Part of a small language model's weights.
Training: a variant of Muon for these matrices, 891M tokens.
Each number is 500 + 50 x the weight over its row's rms, rounded and kept within 0 to 999. Layers, rows and columns count from 0. Numbers have three digits each. The size before them is the row's rms in percent of the matrix's.

# layer 4 MLP up, 6144x768, rms 0.0854, rows 2380-2585, columns 192-223
097:487496528454413487484521613448486604515471449558409473371381574542392454492518452480473545555520
097:548519451555508522509448476484507465576493474522499583404542448482500492504569565546438585506530
102:522475542478508574552445476555564473531462466536545532459413456503516504487499511577512574475464
097:417538492532506459452523492462462529565546511512493489555526468505441550488550511416539507553524
103:504583480453612508554555520621565655511467577500494567481498535481504529557504572436491485524413
098:503597505498484463425483567464382618487522497486507441486495423479518526615432534457508487560520
097:586532428396485477495569525424422471515597510409432509490536454555536593648397530525504526512528
108:426527516521449438618470395588531464395574423489481483322530480522494496479525537592491441512531
103:470420555552514519525547484545501589554501558559461567531442569424522538432499500529483637498511
097:549565514533485503493509348381410468507523519491506408464500528423586591530530495479476578522482
097:466453543542506431520497464567479547509529471481482474567552532549507468461548556468536560498548
097:345517522505535460432386525530473489442487542485468511463567524519537464422597539595489415551473
100:474424530537538469509469494444523518508396516463444496444447506470517498441517539510498493474481
121:513512497551494495406508533538562424472446484443515567567489508528504420461393492492537554401398
098:620458566466589433503549592441445512458473541499494517415453549476572510366556488484411512459441
098:533487556412534474481570429446555398391397496506554463549523420510543507542574452536568521500487
103:472514452589556493519531433435472439512522547608426461558461478438502475493521451586478533481397
095:447489510455512506469486552485472478505517549496523498508491517510526405434569548485489425509450
103:467485444456465449560529501485490486563533482523464448511555556475439431509538502474456465511522
097:498564529521528532620517461498509412489480507564473496486461583483451579393494426482489582431536
101:476488532519492481581416509539461444523545498522482595506454499536532483465396573477434452519478
097:536581487442471517473476556576583561462454515524523416475496498539498476473536509525540606514510
107:463533518479534586518532528553546542476439530476502432492510513497473459446461447432381506568482
104:534438528526478542481487475395527338498533433558495508449496463430606493503532464514566431477628
102:540498531568563530507533469544500467475486546503502603557510430433437485520444566571442534455493
088:538516521494456463550416467588570500500498576576449523528486505533484423553440373594528493427524
101:429519513485465462566454531539459441573460522611429555573547510499539437495523438437431428489497
099:532498577584471485501513556460417492465531611466437467491507522497398542496460579607423442497447
099:474391507480385547500376466501532437450379480466489492503422478540481532493537608407461477530456
100:551538497556518603489520535509506557535534498463453416467495535490469507508563531453473519590512
102:513541531495504504507331491566495506520457436386491525566510442530487476451426567348482516541538
096:444489561597560507456499568448398487585511485523450486559435496542527519353555491453564559508509
099:496523409462564580518539485580454423447484492428576468512516478450423462461492465529459565589558
103:529466481559419441467421407396477436425461451500470366450497508478505507475466469518536478503486
095:560529583462505514431478587495508448487508504493450552498410426428465495501508518469495515497482
099:522574605489534479556566459516478508546416540481493624461564498548473468560508504470513545504626
107:544466563479576515555536655486565563500530403532466495507441476509428523525456513440488515503543
099:540491481497608521416582499557478500507574457509487544508532541421543482360433562473492593505574
097:582446430533468479481496454463459634437501468486510524461494496516427498461514510509546530404580
103:572481534491473467498477489549465542573489403514516512455561482493464449447489471488569565603479
087:490546457420472398428556462519595565498555535540466505495436514448575518481489551531477539476455
101:506566503476422452545528501435526520531615582574603518517453452529516418446472525464441616386529
098:558516513470482473537431616495521490542516436473551507493381439464450511515422436515552540395457
094:465426380529507472486526566608466485561436553502429561531478601522503393531396435490493571527486
101:486484563523495390474541568496555489485567482421413532447475425577389453526526506530413542554498
118:565521549569516462472506472459514555451517517554436535522468516361475541500488482534446475556481
102:406530452415590393516566529438452524477489515501511543585511563518547478538467521471513531508534
099:453498482531482524452545524526543525651550502496428456517465519513534480457411549477411450457486
095:514492595468443506488511611454483539529477557479496542507463480483516529492509502474608603574464
101:415552456530436532546511456479491542534501382518536450466427499474617569553462484486491609507492
105:422516515471483517499511418400439384608540499490545489559543510474503516458551517507564525543498
100:417454467459500499445480534512503477456544528540606495475455571447469535491463462562466503552506
104:581552472456508467501526420571485499484550519451381511514494628478507570469517615505551541479429
099:581548515484500513475405465514461536494432546515556426464452539433481485576535471610514534473450
100:606519493514559473432410486464479368510519531533446546453437557464541500491477466391377506509522
091:447522540460469539423505526461512570560496466557520535484516563553443567536525453519510507512469
105:573589441563501524519471557563590447463476497623618473521466510486539556534568552439535567485457
099:508567474530573552536469603494528503494507487539454530539511458561506500557566457414563494433451
092:501527523593571508438587511548600546547424481561417400510416521565482497532509471455531430481581
108:431469535461556486521532534527556502440412454571444397428570527604478582453486507572556493575455
101:497596469477535558550584507487422496470579454498360436577515508488502521500503463609496496509451
102:517482455481476425542448501488497507517491495492481463457599569553439467507465443516469516471466
096:558511543483463486523460449486473431473519501497427466464590442485392535467496547489642412486492
096:474465489513518460417471486524447555594460457564523548469460547611479537420414469501565481474562
096:613441463498494478480448514522537489426532488632502550527506508512582568514423549436426489463476
094:604492494512522523415500507471500522534402583520562496560466558568470424377479470569507611454466
094:422461488486431521465457596513496510476506497450547559468493476497565588522580518484449477499448
102:456546455479567512496577394562451449409459545529470506475508546527543505556476450428541408532553
094:367669517493498474479417457495413544481489580560485503580523437496426506575586497511581515532427
099:528561474524448442497461499478472455535501401491491532543490527464432552569481472489438455468463
097:545558579398535494542548487361571582467523427580499467483426546542525556431463550526516498514500
096:540364469423502469616512550466525478623529516497428519478459491588435510646466537528451573451526
101:524507471583592512510552440449505448515485594473445573490427533591552462580507451527520456534471
097:514513513507488456557468435429499453557574571519527491572477542402493476420513480518504505598609
099:595454528580576473489514463489579434507588512466545460539480513416484472471567590375436503479464
092:511487536472510447514532531582483481494534517452475419497375449484601528460528526436409530538565
100:523463494453489513460468501406434488489507491494499480507503460531486433464451573532505594569383
102:508473549494506464621556442483456485445430555476504544496508490545494502461405615560539504597494
098:414435514541442518467509565517514509541534535529444467427429579496513497599383538595507433450437
102:371535442473615540472627530474467443521527475411451539441584470481463516464515473505429469516460
099:478479457429488442480546574505502433433555563524507476454600444531473512524580482408546470399528
101:420465419557535432489539380546539525501528532479449482438516542434418494463516459567521537540550
093:513526609548515422548523459521539374449599540441546541500473482409513473497541468515515512494536
098:538537478512545458510554473474441466439506477402482457521521587494489531522442401509474404477433
103:486449502437545607456531517531543470465487470393575486515467447502549507380458547585478563525499
098:532552529557424540495523521473513524481485489530551566481417560537498618492538607575516453461526
098:456448506523518411550567485511430574440527536550478469499520610533425538519467521496502486537534
098:540518524538561472561474494460449531626664436574583441463485474493450468477516451521491516463413
098:507428459550540489458464417496447423575538539543521499521426419445485545497388470475493515585360
099:527524558461516546448594431424507538495429520476506514518339479418419506522457434511462561544456
097:429535494512476441548501548562506567492423490495542495532516555480477481547551440548580521519521
106:527487535471484519541459431473568523566519441521551433535523566539502518495549509551558487578480
099:419560483379495512518452480503555467531497455565438478458499462555523502441513536537540459528519
099:551446549417533482521573474541505506391601455440560508483469553498496540591445501474511483516465
099:508421489582485522589496395603465580560545545525462443579442532524464486475452518522371483480617
098:447510601524554380509456481429505528545407449481492554495533486492467423565551454506416504457559
099:464457661490417526483443522542466511512449571588511469412543544483645506513490503461442492506488
100:498481511460510507531516567557531528547515552482512489401481465465530491508545462563523505574510
092:472524388481473396541472590490455472558474488572501472528402505550509535422590504446561537555431
101:477471482450501406429495554588446487521430502481424449493522458499462584589463503536490523490491
103:480566516458499442542461553574547475492495389458552471569577468481467482513451483509611440522500
098:643465578459541524514500351508424423602478459510567469477464518387581514374487507529505556428531
096:522485506458486467567463484518591521439501604561544445490514485513494436512570540535491334548505
099:493464498615498492420495587438524455504500549576533405391496501434514525406577468434449532541497
108:471437547575513559486473557549497454578528476566403388554375448506425472544496567383509419461513
102:496502515561513502544497502510438575473429520540570558536508552551553532532533467574485526635420
099:468514553547552422474530569453418441537489543441454418488497486552447576523588465501540575485509
100:517456465573468491534487539436513402549395450560533486523434569514452484596486558447546438442432
102:428580537512511445494612523338522584499503404504473545517453661573458505498576450408506542571594
095:517469469514529458453526518531453594548459468448511469508356535581446497475577517558425546580489
097:443458458574571479513544563515485425543470503495439576546489523418533409486443520564461557455506
095:690458452493389479531527578539493496425476479486494558407452474511539536454605541508495543499548
102:591526499609446532470576428444581466490439446483458492505575524490522439499525467504603472530538
095:432409517571524616477554495509432428509517485608535493498552419436470474490508573486573417553496
103:472502524455526371532472523532455552510506494501533454434560499432442481593514490551485512408516
099:433523389530530454509503482508507513595512449483544382434496482400529514521436450482455436531492
099:502522572506539432584482418458542494524526577565471602533464498399525570438564491533532459442552
094:578474502470458483487543551521456471445551465527460563482511404432446456458519525495504384544510
109:492500604492493492530501482460485521499437431539613513446501545560496519543493507539473441551485
104:546602419489540514519517483511510512419516484534536442550501431507520566498531539433520475446492
096:468430570466493632541489452505485437542499418503500520414543554487512513435603368468535518457524
105:549482501528553465533549458440552440537449641499474541449533475413466472536469497520425606537622
098:461491478488491452494504557495540438585633450460487482555523470482470583453494440469501465431503
098:546510581477460473475385428518448467426561507544414497639474613538532553493469562507494528443434
097:484431483463528609519450600546477545498498512453488515502482543486421532478529545503438450500499
099:530536539471454498519513446493442558457493600587534473534472439575532526522496526430442496513488
098:447462582553473488438513524509451506447558515458483454491437427525506579568505544500464496456466
100:587465423451485533565479511500531529501567472493553536581598581528594542404515561482468511499493
097:490434450508511566407423544509587491435505473490531517394503498424471498515624481527501545532498
103:479481504472551596598523516503557571577454431555533515525485457411534421478379475593504533541549
100:537515502484517611571440504543504504390454553487499479489546460450522462386493459560561586459425
101:425507413525547473537474471526531512522441482591471532543473448416508508499526464454473513565506
099:472557482550441492413356440520582494446488431568526503537508456565487515362526530465539444444419
096:482562526551526541509584408563490480574539469531566520551532443552501528498575542404520484511434
094:552473503571457551545515511455439480528547605534534465514585468492518538491417490498398602489562
099:559524597521479486449457534498554503479466385398519488545525475530642458538603510461468516553434
106:469535414534482481462448444533478414536494461539551448560551515584521583501504551466474402547607
100:366402484447483486455517516447413457566561441482557548471550580495560509544442531455433462446496
101:481537482515462487524505535468663424489499509505524459406539500451524497579464554442456418460480
096:506555541467505528497550525513475550465466467526548451507487417479575418519481586520494486514477
101:549499433569506505478455448497484433424444458483491400535616516516456425413451438465551493505475
099:553478493473513445445479525562562361504496476597497502483482506475514402648470521433513523545513
095:519515493523487501538510500476530469562508504476485527515532549486551505441428582470471527544507
096:520522615469437465478463519603422465494482524523539559554453527523524478488408498487470497438622
103:477511456520506421602577418478492446445507451587395534504440488493498507463457446455466498544589
096:510520546542509538575537497483502470448496498444549559509538489499427565438526582461606505478466
103:528488487463477461541513480529500511558524519461537554563430529548414485517368510553510604483520
102:549451507586482569491527590410532369433445588488510532445531459539531477541502561508550534469527
103:520543510509527541506475513553487479451459403507473462482480463421434437588486534523469511523517
103:549432505510508570458453487444583485561484485571473516581460428486435490482394508455511472532561
100:481458516495540547566419519479615418490592583499578437456492432500468417480490524443518551481504
097:449461600549553485458492524540508395493438522496476478498598540479482466597571526406452463481498
098:492547383490426443463444539441418571506493473513521562463566429481465521463568574504471501461493
104:559490528451457483516478484399505493473422519472444496468568531544482462548533411471568580420472
097:430561504447483434483488513502443601499459520468545435487559501482566482483431590576467537499464
097:424586433493533560529516444535552540499392565520434531521377464503470454466525450573515509477517
098:500535465538506569537442520496604462527586510476469449505498549577511597489558560515559449519536
105:526449566454540516509535456573460528458479580448467575488523547497499528484465439569484452532481
097:508419505434405519511425625455414486567513510535411529490476433403549555492503442482549554544481
098:516479455471565506449579455446523513508492467493514596500530478449509499420484572523514436514453
109:528416469549505516447533462429473518414416471559467430479512533375466461542379508405514377444585
098:566498478425461564490474538424490476523446453511553472487485418461525515537416517382448418535468
092:410509513547499554441550442562489589478476469416565505513429453504475515478491458496509483539393
098:540505464458494403471502482494429457561476453509463542497525511509469419492553439417451559464576
101:488456456530491531461517445490551554481444515496501512420575490553560485498492553563539514368515
105:465520472450428543429489592488392472431394482436513466495466518520440549498419519541542521550579
098:458527467521557485513465497499463546490533519471430461551556448516570594557530545517625541514501
104:424489546553513520482587525439485549464444471455495519486497485511521529410517526537506503546439
112:603534498594463530414542480476664418523540558548487428507557468463473460606554527567508525550534
101:482496457489523541539532520489500530468527532430547569497510519419617473396429514346519394566602
100:496526531448488548559492437488482438447524457558459505556514418567549505489476541483516474465558
102:573501547494470477497481455511510435516536520512522500508425587505520506534483441548502587491507
101:478457491594481480571568493499441469479472488492542421458525456490507598445467500537497431501471
102:476480427387460377405555558509673475474539510593496497509540417495474541461469515544482488492575
092:547460504445510523417502439467395454507522567465401437500497517471527455503491474514442563557468
097:567547505420551519519507482508471446480499441396488474523543423522585499436523482503548515492585
102:509465492451531508538574499459493601508557476516470467520549481522511408481428488515399436489445
101:435434485359498495472438559533499494577539613540506527494497612448459542464540451593472497522456
100:540454489498520487479483537610442440430446512455583467509576463438498561409558468533507423554568
102:550481492539522527467445428489483552504447500519594483466511432565494543444479539612515493500425
099:528501460387512561599535476506372513419529424576544522473520574450487539471461440447552471516591
101:563560465499530500458522477529464487451537564560534586536479598529440484458420536443471585509455
101:612518525417384385446490487545468561542481525643432488531543511591515513452503557477421551475523
104:527557447453583547559477468556531476488526512376587492506552473508568456490460469519504503463479
107:486543494425567544464552487521431475579497443451561494563495561489507449571526471440497543494510
092:476481459470554412581470516512498610536472573534440456475497431516532518538447503549543564535467
100:468481487457496475506497573566409533496544500534468515423480532574580441521499572463464450448534
098:521409626496510487497549555509556496487500451513571417523516516373511508437538486476543451511521
110:526543494566573416435535582499480553423485519510484559494460528485524405484433488566540378540541
104:538411512484488541416522501425607440473631470486484487472540463516417469481494472569552504486510
100:531517533539521452472549527514412444570481506521483491454437471477533524451551497539460514511495
108:431530497486533471466422547480424538504525561564502529381511531521568481457516460427491500526586
097:540505505458495446547410593536505419447545486550458464576468479534474371423372441510456523517482
097:497488554522538445451448462526527516580514547541448553461508471481519495483445411475514436443441
103:584482570573502552502435511448483442519453377527455437539468591517557496499645519441428583486502
095:627468482472492493489478485467532462409580513546410418480524512567493516541412496521452546529535
096:545440393517501506437505504460401456599552469450544479424535496481516485479542552557518508537645
098:583475498443481511456515486480509587557581528535432488489600520466550563519383483443465447457511
101:616499472492538461497563489489510402569620437532390521510431482499447572458549434548542537445461
094:474441512511580534548482509515517503491494524592501534527563583432468392448550590538473478518521
090:524501540617460532598575476440416464474433486511469456485453475545490469448581481490483457511464
097:540499559418488446473456576537564473408426571507559487498568455573428508460504493357540554391471
096:508396430463462446433530428523565415477480459510455516502527505524533483466504487488454514500509
103:406540566580485521553492457506541527495440474616478519460536505544382441507455469452542473483558
094:545473523495437475555473420478462550585532463416464466471440427573448457569523521457471509566481
098:454488564552415464541499428440463422563524502525427502507501569489550585477484463476473435540541
# layer 4 MLP down (transposed), 6144x768, rms 0.0336, rows 2380-2584, columns 192-223
098:410491526616542524503541527502452427608431496479517472520523360496601476554458444527518527455565
094:482511503465499490526459446560450459402443504476543480471511549495469472467526493448466445522537
100:454540436575472561605542491487414542449571506411506499462525559552462542519462500506441542551493
098:526548512536514551525530481528512622560477423464513513460522485557522533474494558505473513413538
097:632532532517562484507527507347495435434493426454474524474466458550555398515459435517474457545560
103:473533533511498541511474393532480482504571549522435526495501458430519472503537521491466500454520
096:448442541534493485481526516512463434534480585559525526457565521451480530411511380444564515511498
107:545574541586454523486545510523490547502549419503482513465502520443485438510518555619580510525523
108:450503590514569567585507384494533506506504510469519526484429473559439532539435467556497520452491
095:455403538487480604406465514587495436512410488464514456558496485476482583538582492571435520570471
100:548479473512464497524477504560488510575442554495526520419440481515542525584475522478512519501451
098:518486475515479510529467549529474406449476496537536419470461512452490437552523545452560562404558
097:495506479468511534466519464460462537550548438497546579510462425494508437508467452477493436516516
126:561511450508558569500468545509495392540564565482510529494488530516433449492473476459482525446442
091:466553485488498424499582559530479505485436477536400550484578571448578437576430511483511430519559
097:423534407520405462523534631398406467506486636436461466357557500583516492576486517555462467466456
105:550585519520464425424487435557580476474514486537516506486534559469488547550490414577434479527462
092:561443496514563577531457461462494473496430495469455517440516514528593614467541460555512569510492
101:505526475405481529566524558473478447508550546384461477485586517464530511508551515555437564531505
097:520466486496495556578564523511482480387455515474565504465487546458493460558553478565434546424419
103:504462559521517468507485482581483530470494567586498467460475439601449525453507484517392507473481
098:508476452430496539577553521560435477483498450534562462523476448529511509539496453519442453532512
100:518583468551523487527551464438600529504507537577572501505445483362502499499427556473521462525507
108:532467461504522543469467459471475500515455411528438452513503462553512509482491522488625504476411
102:465548412540453459497498395484567531496519464534505524504577532473519480568455377494515547479488
088:445505491548571525538515500508496479379500435393477432440540376499447539548560468456556464469403
099:457533505506397465552556519441419525479539566520448522481455472597623410487613434488542554387412
098:397514565529566464487543510551556589399458451359523590484570499531478481508428437505426512570434
101:447463539381476456529454575568495495497539489538544571545438428567531474550513542450484466533531
092:526508452549462588557568602489403548462531495510533565510520447483496511493503524494515485512451
103:552502491506525501531590558547437528502509522527576543413591516536504520544506571485565541487522
093:470492531507442500576498474615512483438414534492620521496500448470468431537585592473484519417505
097:395429455514537516592483577575572500494429560544490526533494551545500517498528493529510546494425
104:438519561497506520466397430532551493425452526537570506493514570480446495394493533490488567484567
100:498580492546510498537489480511506509539444469455501380511560503476519484426408384477483575513503
093:467522492458511517488450390552469493532501409535540423477529603492479564387481400414472488448508
109:538517529510572454553458530494602559464589494489421592408526520459439608537509505428615410585625
102:470495531479406502433485506443518524507492474494515590446447573474499439485570528470489533508423
100:504442448457574516538431411517556415411544462387478395516538564349494513487540416532498573480491
103:568580483434516505483438524532454460459448574477559549522500547533517518533449452605520506444582
095:436405537522419538498429523470512524596556602552556498445469464411596553459546455544507528531494
097:534420550401484461491471460526478537465502515526400433486487507571381482487525520452453496495467
096:543477443435518519490542553544503437424587567491441534608544527525497441438495541476575484509539
098:417477574448537520571530544463546467524494547561544486568619548471518442548469515427462507443577
101:549500518569514460488491518439510492518466565517503533524525480511562615553507424496509523493507
123:425482509487516478529501491481520548568517542530513499560411503486477534584557558508472521521529
102:523507499546479445563513456521388549473497559537472582531587436450505345435562533511562593484478
094:498477491528523589528538489517549565481450583464462536545497515467452511489546416535456379486577
094:531464548445475483550455475488448498383523543513457486493541453550463464484561499504490478404507
104:553528481470464483473523496572522468529477459459550528563514549484475582542553472509587552476455
104:447550499469488624503592548573489517560560524559492515525493561479534564600536515525393549451599
101:387592478509515478472530490533411520497476394579484605537462495452502533468556405526391493530509
112:458591432385501446438496356506542533441529515439513533607484569560542535534522511522537520498449
097:566475495442506480566455509586468412550510495494384410594436608594550558554494473490465478429564
095:446493521421467494591516463492394537568467569570428554505549563602489503506543440554506563474535
087:533493480569532439542518530560542467429535544512448448486456499493438459562470432518607554434540
103:560510517475535485561450442461598514513488478500469511378492516492470455496573493446550525562566
100:482503529512500438431445440493486536476474575536521425405559571550500529464452510480540365479460
100:453502451484450535458613517476526457415516577437472493441501489540583500565510464498513483530627
106:497590509541461577455491586539475511533526488552573538443498473469536570433479481456543467442491
098:461516492527542503442590547529461401532431509451560474461500475506478511509516510503508563465555
098:602531466430534416445536452504539533573466466530488516511505573493440590497504437566621430527562
098:589558496453445498555481532528494508572497448520565431488509478467525558559490483524442523555487
094:481520457506515504390476490495516468443441495483465519531543400466599519534520452524496496520512
095:451479535424538423445481531472459557480541421411403558495539507575558479458504471479455572470439
095:532548530500442550560468468504512482469551482494482482514582557513472566560472564439487500584467
089:571515491536479518631520481534485445488471501392476539407452587502463488557477529597431559397490
101:484496411594572502495534498435572511467564588511478502572479497519529564546470496497556488508525
093:492565412486485543474512610432530469502508546516525447554457510502535540547461578560595439566585
092:596452458466539526540584480449473493461438495480564429439418409438586408470491486476496496493467
091:488425506520530537426397537579396659549521585422480456520594337531458549463437524508486547486517
096:450500652584493509576452445541489540477545472479513595622597481417534528540564541519604583523449
098:532544564558422478483462447437497422572570522549451404522446499527461504426421484506506510521476
089:524450561495462551583404505521445469409465445515530553489490493523591474546516537487579562503462
101:437543437615511517586472525461531537515527407508485476490450535492515473441560430526457470499432
091:563497441499494503485507535480461484550414463481475461502547503556486605513474580495461386480463
102:572516491501471593468371539442578483463468433496463570494541403483514417460528537361461468462436
109:565633411433518421519453483478534474438523509508517522489419483612536516431516520499463535439484
096:525471472544544539517538426493372505539487430650501503458465490565475653621508474492604553473466
101:504525451570458518430535495448508422513535576490436551499417423418523493486466570526532489576519
101:528473621550437547441457514396405513514393427509463533446483533557435514496505491604479605597496
100:542528381516515562543451557472415466526470521546469484376487435481562588509485537467414551566432
096:459385478557577529539515451563472609525553517444507509577504545504485381432475513491458514477434
097:567567510417437598549562489488477479498416485563552510560472536495374572580489572437514549442561
095:451471533530471576428479570520451540443520478529442561441511479489488482480553509478590452455504
096:547414555553496528414545515496548474527511403443466486432505542502537572536577444511398519526422
096:505452522533452543473505575558484484536489534359425537562449400536486603497535475508473462490506
090:486541516563518555525501467512404457459606468445574645564513484496641462470477539577493525478595
097:541495588568532487488506475510419465585520430448551577549471502485452515500476469552503493521514
094:536423552479439551445418407493580614473527468576491553530470465562464512531440501557437427449431
100:553436549493405465468481501510505545555503456556425396451544497468540513414500577476444465538483
115:525600570482433494461530529493437500599585551525576477420512516412451467476554479535546490482517
099:447420529541488496460477488511485560443423430481523516509502517563491474527464535407563614537489
099:419571475574477616554549488581436480480475596482458558457473451482465555409493523514494516513474
096:621564602451507477510549506468541532445490499531548494523473461564486570436464495468551523499449
099:500490469475491467579561521516586484436395606557420420443533476552448480612529455453569477481489
095:527498400436502512459503485528462473465612513476554459547508565450488546435465502627544450497575
097:471540486461498434461552511445534565582538511436511478416445527581523466524478435397536524546469
095:515549492556417491549486444473610485529393536399457560552556568413548534488452504482449445388459
100:464514490547440485527533358497481532473499511523462567567513439476538538537430501460437507592482
106:492493610539440546555515490536503539513467539455493528485563445521580513553367489537507504555399
096:505625477456517472472434546560457456549442532494590484507478523567502478550540496524505534418450
094:453519541375516429508441494470510549406498562483456474496468480599475494514497494438493496559472
096:444580493571523541574611514526491528411536446508388549482453456568563446509483522447472520502502
112:533543448610534568501439471540528421440579512509476520521490506524505385459570515508414430509552
100:539495493501483646452548479546501567512439509504577520561470498484501521497557515513515439492495
098:429511489568515601510508450483431465529465533493449470550431444494514495643401557493468498522598
102:443543507498461409486482441520546464447572465479374566419510536540559519484584545537517472580509
102:438567539456466522492494459505488587588504477523495531492517451418501455435597467494564533470422
094:550512569576448485428497498552442481410489488466441526437549545504514591490460364528466533469493
097:447571454503515521558493610447544406405552562534488485473580511478532479521565573567463505501533
098:607508483467569532512513493479430529401517552477492491533450480435478518480493413560477438387543
104:546552556540570437518411528530480529503500508550512470516469492378412547429495533551506443507521
099:460516396464414519406560502503537555470487504516496497424526616485542463568485604582498547437427
106:471431453469527519460484573462494577557499472484589508511471508497497456537544519495450580543561
097:584401505463460513397457461530582557540466495434500496447519595571514433506430531573427530491465
093:439562439469465509512459515540566585543394474504529584409531556469443560529474572557499563572586
094:472592564476455445454516440549531537521484536556562446410436543538622534529532513651474530452549
109:567599390511555479525453558530456514426523475473472604594501460470492546609493440532468442473485
107:465505552490545416463400476452535438525490573531527523532512583433469500542463537596501509523450
092:516471482431476486548427551534539483403439512474497575591378439478595578559468492502519463502530
108:566658532434473545449552460559358524481422497451506631491477443550530537486510548560515358492535
096:536500455464511565517528499437527546427546431476431555478455515529434442540555515493481468530426
101:444459393519459466492500572370418465470453471463532518469505473423498474522501471519566481491462
092:475507531497471478545598516467494549549469508433528500403552474535450472458510464624500535466515
102:477460580460508405538499491477480554500429432559465518530478479511564447476561567540473538564465
094:435561522510476550526570570487425507525590516575582479478481518523516558511585542577547542507449
101:484487445439435445511568495525591587445463557491615519409472537403397552502564483381560530580591
103:535514501479385424473574453454569471518484423474484529430531499567586579547462578513441476436350
102:554562482455366516511514555417518460548465446471630525491491473485486522611457511471493451544463
097:447505516555393567545465429484454496494517525500532517467475481490454368545537572533533481534442
105:367558464536512477494466561488470488573413508553531443483512503570455470485552510530486442516602
103:528501568408542394559453537460581461458523494529539501457507517505464513445468580527490396528559
098:528425531440414582470485555503601592545527454506532565509452492420536404488518519445547469445536
094:479441543471487558468423483526463535521376490556452454505470400489554419543501479518496554602499
099:530535507447556523500461530497447502594601541533601577537495492470449508526514466511556467501559
106:403569460504486494446486522544503496429537584485607501533567482483513565462479424475512456667561
100:436534483539476458415610532530534508551494489567420455448495507448576448439498458517476495540443
096:505481423468499592492599463490467492492468498478541506578488464478511494488568423525489529630456
095:405456493484492545547515520527494441506508515491571531590509535538525468473469435592612470506486
100:502474543485434537585455446516523465484531470542580542490543531500470501511483459507444632587490
099:564597402429449489543480556527438525533525542447497541448495500568442544498502451598561520473484
099:534433502507486387554456501507466412514467483510463472526607522542501437490506486516579460500446
096:472484518459445637452453562495540491392499468439459519472535497468492495496423479527562596517430
106:518466535506510454535557424470512527464521543481533568569471502430463527473574535545459477604619
094:499469485426541499498512521477572529571561530469539576479481461537537474508573522486518542527583
108:491546582544541534516539469493430504551474545535436519625510515476567543453527473546456500561493
100:555540573534481421563521552393515537529431575449549546549476457458438481500438452483452517549491
109:481497498533502494463547501425495513425473511409563425494498432494495498527480434515458448475475
103:578597533501530526544503474457509483512540549471490526484400463460452478613528527455516470525502
100:543482455495493422516491532456489657523579434508488541543475496555484494605499503543566504521502
097:544541446553539508451540498457526429559517438485502552501429582539521542498412501495594511552539
095:621478490470471597524523476550490485543479560462527505427549459431632423517562600447488371514418
105:499583599457606546512415544531507470482493446592611493488519544504488342568541479490576417579429
097:484463505498429526469554448555512494544496455428466460559490383502552500491473536441583451533456
101:477493469443483478494421529379484416564507483464591506453488524560472524539558462542586572497553
094:606521495494424455483505492408448390479484555497528467488529477448473536530511491581443531498451
108:521478449466472563535487483503477501560456500515467452462582584565514397528524461491522438506488
100:547444503529448504402416459484535489500484427588535489502511555448507558482615580486608493538393
098:567520550533503473505496488535499539436574492463376499474519439545504475551424537558539448451465
116:568453447478520450420485521542562515547364557615507498490466431500400436616495483437527394454583
096:562520493496535482523549529560452447472509415455510429445564555508453488501587455469567523549573
090:511481525578474462505510528416478529483531531546527543445583498526561517427578578518506549595527
102:512550500580500547460448477588525515474426564487468572528564527520518436387458481533452487507545
099:516434519528480497492480496423536480539562537479535581545454479488585490581501454502531609563450
101:506593512453515559526472540398469445494502458511582439564443511534494475513503484603626469491523
100:502571456581548570523497507492386506504513438547478553430516522464411449445471469413515525404565
112:461462455495519434475466553473510548503524470465571520581449495554495572503555519446509472528537
109:491516494519472526409522441473534510412541550532437400459510521448497496581540455542492535479436
100:562583496501469473520444522444470450485477543486489487527504524391611517499544539516549453560588
100:501518501478473520441533550514519562412498565491587529573499508499636515539486517436459470513572
099:565491520440559506550554575447519514583467476511505416516609593468533490569554462552523470462588
099:472469473574423426492462489538538532509559584467463401467483497487498484480516588466385512416582
102:446400582510623491484445486445445546464489475542464550482571505491484480467409427522452441460621
096:524535501489553536514480510529528538513554535403535397519549536426558522425478407503438402515597
100:496408411462525392436491519473604529493460519383531503574607554542515474470455563493485520471466
110:507539303466563499446488472484557517465474590559456449487571496562521509483454418448539533446382
100:532455513472509516529469425503474429401469552448516512537510507502502516497597499565482497611505
099:504506466539435524418528464525514485482459532476626457427528384491522525517488442528494533531439
110:498539529485492541393470511528567499528505558480601454513518511560498500465494415594519626604525
098:508488476539452485502486562459476513482490524479567439455401568534486441521533622425474499537468
103:504488468567365481516505476524516387515476523536493463466553494573433532425582441516524451590505
102:518513412534438607473544441494550563459393505472482379492463446413441490565447476478538615478480
107:451513556498445522462532521512550521503507408483501531514447472510490518585506482469527472481491
105:548525451461535595569460529558473524488540549424489521506485482518527454534501465520447477522526
096:471475446520518460558506527514505575512406502416498468512498437527522513513527360496507428505511
100:457530581544552475478558444465597436560480409607416544459496490465511462517509408567367477561477
100:394486511586548503590466493506551571525513600488519572480461502563566521566532496493519458475451
112:433520515503481494455432563607613476528407519570594492426435580491547391441516363524553440530530
111:419504451484483451506492522480499468542578491626549391460437456600486511531477519593451493545525
101:483517454502477621491516449441491511453583484491466463464523498570484495537499524525421537487429
112:526537493481549519469442550561503502442529551573592495483486442476560410472603546515496456533520
095:477438445549469524406477485576423534510549601508598481515567430419526467533449433421527546517494
095:498482528498525512481473525551459497525463505482520495495424364444462445451561521571547558450564
106:527514561443585595541492469523558524538561533457489547565521489457485515497544580539504502450511
097:515563489560380519496463580526388532523550550451506504510493531456554540489532452535421527539510
092:493438426503454545549520442470486502515486586530504538454476480481426462583540458417452448489472
098:479502495515653504541568524513487425512507532470520530448485449470465501504528494563554552612502
099:558600457525545413604519582554522498566482494465480444504489431476473513438483470524490470443567
096:506545539561507545472545471566497487419487615531499560460471568516582461528464518453510569508528
090:397538521529447391548516528563511472540561433464466563598455502523603505522466539496550469553499
099:532520456409493539496562515548483466487474572576500528499504523436557526528437569533592554525491
094:406525523487475560560513471513441528469530519532496584571554535498498602464587466525488453412479
104:417515525541536546514518638548530498494583523466462446595594463474443468606474547437510502473491
091:496461446435493471551586493552542461398513604482501576496507579500441570438549500487490484435528